Weights of a small GPT-style language model, trained from scratch on English Wikipedia: rotary positions, a variant of Muon for these matrices.
Each number is 128 + 32 x the weight over its row's rms, rounded and kept within 0 to 255. Layers, rows and columns count from 0. The size above them is the row's rms in percent of the matrix's.

# layer 3 MLP up, 2048x512, rms 0.161, rows 1170-1194, columns 256-319
size [102 109 101  98  98 101  96  99  96  97 110  98  91  99 101  98 108  99  90 111  98  97  99  99  99]
[[117  93  77 139 104 188 138 159 128 102 182 112 120 128 137 105 100 102  89 161 124 142 164 132  82 143 122 101 141 138  97 127 175 175 130 111 130 129 165  95 130  72  81  97 159 113 142 193  54 133 137 109 102 163 210 158 137 123 128 169  90  84 130  78]
 [ 97 109 131 161 115 138  87 101  81 106 139 134 167 161 181 176 136 136 125 175 113 141 138 128 126 137 132  97 133 130 133 115 129 122 134  85 129 187 137 101 102  97 193 156 124 104 109 128 125 130 169 107 116  95 106 157 118 151 151 123 173 166 151 104]
 [117 180  87 100  98 145 138  76 158 137  97 124 152 149 135 138 110  95 161 146 110  62 151 115 100 119  97 106 156  42 111 142  90  48 150 131 151 116 101 129 110 104 114 138 184  89 185 129 164 120 123 187  92 145 124 142  95 153 119  88  87  30 170  91]
 [ 95 168 138  99 112  95 135 100 121 132 184 119 128  87 123 123  90 106 101 115 184 119 158 138 111 110 115 132 127 125 108 148 153 145  91 127 137 110 132  66 136 147 122 137 193 187 151 129 133 118 148  67 101 124 121 143 105 117  67 178 105 115 147 101]
 [141 109 104 145  87 100 124 123 117 153 160 122 109 139 105 151 113 152 135 117 117 110  67 124 164 106  98  98 184 133 158  83 152 153 102  95 111 195  77 105 159 135 175 169  82 138 129 115 109 115 158 103 206 193 135  83 116 155  83  86 153  57 113 104]
 [154  69 166 110  64 133 172 161 132 137  77 119 207 125 128 113  97 153 115 115  98 157 103 139  95 157 177 137 218  84  56 166 129  81 135  86  94  90 198  82 140 100 118  90 113 104 113 105 144  87 157 116 103  90 138 117 164 116  67 147  93  86 172 177]
 [100 168 111 143 141 104 102 104 114  80 133 104 167 133 102 134 157 158 151 116 191 120 113 134  97 139 124 151 190  66 156 129 134  86 175 118 152 114  63 124 169 127 119 153 150 113 139  72  97 117 120 179 151 101 114  64 113 164 117 102 121 116  86  59]
 [132 106 103 159 109 173 144 129 163 169  62 151 113 136 100 119 124 141 184 136 140 125 113  98  62 122 153 134 166  55  87 118 104 115 136 178 124 141 143 121 173 110 180 105 152 120 145 138 103 104 114 103 185 132 153 133 177 140 110 164 122 142 105  73]
 [120 185 122 101 115 106 175 150 133 137 101 111 132 166 171  97 101 169 147 106 139  99 133 123 134 173 130 112 113 196  94 117 182 105 146 181 162 133 145 114  90 121 171  99 145 197  61 222 111 100 109 112 145 100 155 147 183  94 234 134  85 134 124 143]
 [130 193 125 127  76 111  61 158 154 101  84 165  63 152 129 147 120  90 170 135 171  87  93  93 144 153 115 189  90 197  92  58  90  78 190 155 112 100 134 197 145 117 100 126 143 122  66 162 101 100  87 164 169 122 119 130 122 130 157 142 148  60  95 148]
 [117 147 151 134 124 137 163 107 145 130 128 187  79 159 157 142 123  83 109  73 149 142 109 132  73 187 106 131 144 209 119 130 106 114 110  64  70 130 119  79 143  96 125 133 164 186 158 164 140 158 144 118  58 148 103  95 159 162 158 108 107 108 118  93]
 [103 153  70 135 116 111 162 138 158 105 150  94  98 114 190 112 190 197 131  40 134  56 130 107  90 130 165 169  84 101 104 116 104 146 143 155 143 141 156 148 133 169  66  73  93 134 136 109 116 138 132 139 144 119 113 161 161 110 119 127  93  81  89 126]
 [111 148 113 130 189 152 114 159 127  89 137  85 157 138 113 126  88 189 152 152 148 138 195 143 122 176 194 152 157 170 119 128  95 134 148 168 112 129 155 134 143 121 198  77  91  69 134  97 156 139 152 111 157 124  59 150 165 157 123 107 156 156 129 163]
 [122 176 130 140 104  71 201 111 104 229 142 188 176 146  82 146 142 137 190 161 100  87 173 113 140 132 139 157 186 151 121 109  78 101 161 185 127  94 126 181 127 126  83 151 186 140 141 148 163 156 116 110 116  82 152 174 150 170 143 113 116 131 118 175]
 [ 79 126 156 107 100 120 102 106  85  97 187 140  88 144 105 142 128  70 154 135 133  94 156 161 124 114 156  84 192 107  86 100  95 174 146 197  64 144 115  92 116 102 136 122 122 119 141 124 133 129 114  71 158  75 114 123 150 159 125  87 183 114 130  76]
 [106 157  77 109 182 185 112 158 170 121 158 124 115 124 157 123 137  87 135  82 156 134 105  97 105 173 112  64  90 143 133 146 115 160 101  76 137  78 101  86 177 111 166 104 114 129 153 135 151 196 115 115 137  89 145 124 148 143 155 117 177 116  90  71]
 [ 94 109 134  85 190 148 143 133 163  96  98 189 126 132 125 148 111 154 146 103 106 132  63  79 136 115 157 112 134 157  98 167  41 120  99 130 139 111 163  93 106 144 113  83 131 157 162 170  83  76 135  66 104 100 123 144 163 164 119 161  72 133 120 135]
 [157 120 113 106 132 149  92 140 145 132 162 144 159 109  55 142 147  88 142  98 162  76 130 172  93 130 123 113 103 143 126 151  76 103 157 144 148  91 117 175 119 159 109 119 135 187 120 104  89 108 174 167 109 106  71 129 133  82 171 176 144  83 176 149]
 [ 86 126 163 117  83 142 183 155 162 105 136 146  73 166 102 111 109 143 149  76 194 130 199 120 146 148 163 234 117 116 182 136  77 104 126 145 136 119 118  96 127  94 146  92 159 143 110 188 142 122 145 109  77 117 140 175  74 113 131  71 111 141 140 135]
 [ 89 150 154 120 147  78 139 132 151 156 142 107 111  97 111 159  99  79 149  93 142 118 143 118 117 142 104 134 108 146 129 159 102 156 131 110 126 106 131 127 213 139  80 121 117 152  99  81 108  96 115 136 135  73  98 140 146 152 131 148  89 163 162 111]
 [ 65 154 170 126 126 124 188 127  72 104 123 118 176  99  97 104  84 118 148 170 139 122 146  82 124 101 114 114 140 170 122 137 153 182 121 116 127 150 114 134  75 136 130 120  86 125 186 140 146 103 106 145 127 130  94  46 157 112 162 174 140 203 135 128]
 [159 179 114  86  90 166 108 124 123 147 128 127 106 206 140 127 186 125 113 133 127 150  89  83 127 143 139 127  71 148  57 123 107 153  84 142 183 150  98  67 103 136  96  98 144 102 108 144 157 170  84 124 194  88 192 125 122 194  81 157  63 171  62 111]
 [144 136 133 130 104 119 112  54 144 105 188  78 136 107 114 193 164 107   4 127 130 123 148  91  87 129 157  60 116 148 112 114 122 100 113 121 151  91  97 151  95 165 126 194 166  95 175 104 154 145 126 113 166  75 124 103 161  76 127  83  48 138 118 159]
 [105 201  86 150 138 150 170 125  87 133 124 139 122 170 173 163 138 144 122  90 106 103 124  76 145 120 136 171 106 101  74 125 169  67 163 141  76 103 122 103 104 127 116 167 156 138  77 146 106 118 118 110 176 134 138 149 133 157 173  73  56  84 115 158]
 [118 132  97 138 110 138 146 146 150 111 158 146  82 106 132  88 153 180 158 125 146 145 191 105 118 120 112 129 165 124  95 124 138 104 114 141  63 167 134  82  98 120 116 168  75 146 106 107 127  89 129 110 131 119  86  84 194 122 152 140 147 134 122  99]]
# layer 3 MLP down (transposed), 2048x512, rms 0.0903, rows 1170-1193, columns 256-319
size [ 99 109 105  96  91  95  92  92  92  89 104 105 144  97 107 106 108  92  98 108 102  90  99  97]
[[152 138 136 111 126 102 122 157 153  88 136 160 126 151 153  97 192 212 148 105 136 125  60  94 161 139 118 131 110  97 152 116  72 102 100 171 144  78  36 173 123 175 170 145 102  67 159  86 159 164 167 151 101 114  84 153 107 122 154  92 182 131 139 170]
 [143 118  41 165 114 160 141 126 173 161  82 142 164 105 114 143  97 127 147 142  85 139 101 160 145 134 134 148 138 165  71  93  96  69 125  62 129 114 111 137 127 186 130 153  66 208  93 146 150  84 131 133 107 144 168 114 114  85 121 130  88 135 178 139]
 [103  82 199 105 174 130  92 146 101 116 122  82  76 116 155 134 129 139  73 149 165 146 123 144 130 150 150 167 135 169 140 118 130 145 119 108 107 104 177 137  74 124  76 169 106 145 114  79 133  98 148 116 139  91 128  69 212 150 159 106 153 133  85 131]
 [144 114 134 115 142 107  94 131 118 135  92 152 114 138  45 122 153  98 134 132  89 147 123 144 147  91 151 102 131 134 111 120  86  96 161 110 233 181 163 173 103 104 126 112 149  69 139 137 144 114  89 135 130  97  99 167 180 133 174 103 166 135 134 168]
 [101 120 125 125  89 135 205 128 161  87 115 128 161 151 126 104 148 128 105 170 155 152 110 107  98  94 160 171 131 132 128 116 115 120 151 137 172 129 142 135 132 105 112  83 110 109 159 120 156 142  90 147 143 110 166 156  93  76 115 154 111 152  92 178]
 [116 177 128 147 161 112  78  96 140 175 187 125   0 110 127 139 118 113 142 138 191  76 135 121 151 120  85 137 130 119 193  61 128 165 127 170 145 139  51 143 158 142 101 146 139 146 165 161 123 172 134 154  98 111 111 100 145 104 193 114 169 126 131  61]
 [ 58 133 159  97 157 118 138  91 167 145 171 157 121 171 106 126 102 132 121 115  99 182 120 121 145 147 161 150  82 243 135  89 124 165  49 156 126 113 100 140 140 126 118  77 142 118 142  92 130 132  79  79 136 160 142 161 123 107 157 148 149 185 192 192]
 [122 107 115  78 154 103 101 153  77  68 137 131 125 104  86 116 185 110  85 125  89 117  95 150 151 108 136 101  84 205 163 112 130 102 181 103 194 163 114 111  72  69  90 165 137  70 109 167 154 146 140 183  90 129  87 102 158 116 132 168 123 103  78 150]
 [132  62 127 154 158 133  90 105 152 125 133 143  90  87 129 118 127 106  74 152 120 130 124  87 128  79 136 140 111  68 141 151  66 146 100 111 134 137 132  60 176 132 104 138 127  76 142  77 135 117 112  96  70 180  97 129 105 104  93 143 173 179 129 154]
 [150 104 148 135 160 142 222 128  68 163 120  74 165  91 128 128 150 189  76 137  87 194 185 139 109  89 166  85 147  85 148 192 166 134  69  85 132 159 164  72  99 141 118 140 177 132 156 107 167 148 161  66  83 136 143 155 108 147 106 185 118 202 145  93]
 [130 165 118 129 110 165 129  89 103 167 130 113 107 121  88 129 151 134  94 123  93 137 157 127 194  94 165 151  62 106 143 149 157 141 131 175 118  70 194 134  99 129  98 149 100 110 104 149  40 181 121 226 138 103 161 155 136 107 118 162 159  95 160 149]
 [135 140  89  70 125 159 130  85  97 113  77 112 203  94 146 156  85 124 146 196 149 219 133 105 132  97 201 103 149 157 140 125  97 128  96 107  87 117  94 100  83  79 137 155 119 129 134 133  88 156 190 157 119 169 130 127 152 211 134  61 156 161 164  93]
 [141 114 135  94  56  97  68  88 184 168 143 188  81 129 154  76 150 120  85  83  90 130  90 138 123 125  71 125 108 114 150 134 167 130 137 105 127 135 138 163 120 138  62 193 164 169 120 160 116 146 117 130 104 113 161 109  83 132 128 106 117 142 128  94]
 [100 135 129 155 137 147 158  49  98 106 106 137 114 136 182 134 116 120 132  84 173  62 108 123  97 103 203 126  91 102 131 160 128 118 117  98 144 145  83 131 106 123 176  88  83 111 124 165  48 153 150 151 191 150 126 169 155 118 177 162 109 129 163  99]
 [102 123 136 103 185 168 112 122  71 141 118 206  87 140 120  78 146  86 205  92 111 111 132 171  72 115 113 130 164 142  56 197 105 162 118 158  65 129  96  80 104 131  79 150 132 173 125  65 105 122 132  62 166 142  87 132 145 100 181 137 171 153 144 184]
 [ 95 110  97 171 101 113 156 101 158 150  96 131  94 101 173 149 121 114 146 158  95 153 143 118 102  90  99 163  78  69  45 155 121 178 126 156 135 101 119 164 114 137 163  83  91 126 124 128 115  85  94 124  95 165 143 119 140 139 171 116  96 137 232 113]
 [146  95 157 111  76 118 124 135 209 146 112 160 110 141 205 101 136 102  89 118 106  94 123 151 159  97  48 112 119 111 110 177 204 147 142  91 176 132 119 125 125 125  93  93 133  85  91 117 179  74  92 131 110 122 125 120 128 167 143 136 116 102 138 131]
 [118 109 130 104 135  83 132  92 111 167 116  91 106 166 172 155 122 148 143  95  86 193 156  98 168 122 119 168 194 128 148 143 144 186  43  91 120 158 176 131 111 117 135 150  95 123  99 180 146 114 127 131 115 174 150 140 157 170 116 118  82 128  38  79]
 [160 103 122 128  90 138 112  87 107 150  86 182 154  71 115 101  78  97 122 155  91 116 127 138 226 170 127 134 124 157 166 105 140 131 166 159  90 131 153  89 108 183 152  95 105 176 126  99 139 195 114 150 122 111 110 102 132 102 162  65 140 125 120  85]
 [134 124 135 187 125 113  93 112 103 129  99 125  90 111 148 178 104 136 115 111 113 132  88  98 156 104 136 127 154 115  96 122 110 115 205  68 124 140 152 142 166 139  97  78 169 120  92 127 155 109 128 126 102 111  84 102  80 121 110 143 129 122  63 167]
 [168  44  93 181  96 108 114  94 162 129 155 117  92 109 141  77 142 168 100 117 124 124 146 112  98  50 131 175 115 114 178 117 108 180  61 163 106 102 154 110 111 105  57 121 150 130 106 101 130 152 139 107 110 129 137  99 183 168 189  83 139  92 106 101]
 [ 92 146 169  99 152 102 119 177 153 131 112 157 110  93 134 120  82  99 182  88 126 159 178 137 116 168 104 146 149 172 186 124 108 169 185 170  86 141 131 115 131 165 127 114 136 198 144 116 137 105 182  98 117 170  87 133 190  55 159 144  99 112 215 143]
 [ 75 166 113 132 195 129  78 169 125 153 109 163  93 135  77  82 124 136 148 108 105 192  99 113 150 131 129 159 113 146 137 110 132 106 129 105  90 105 133 121 126 139 133  49 155 136  40 123 108 105 149  87  84 172 100 119 125 154 163 130 156  98  89 122]
 [146  79 113  95 115 128  35 155 125 149  87 139 125 131 151 126 113 178 166 163 134 119 144 169  79 128 124 128 147 109 147 172  89 165 162 120 127 192 119 160 121 105 164  75 118 129 171 138 137 135 115 166  94 147 107 137 115 118  60 172 168 156 149 115]]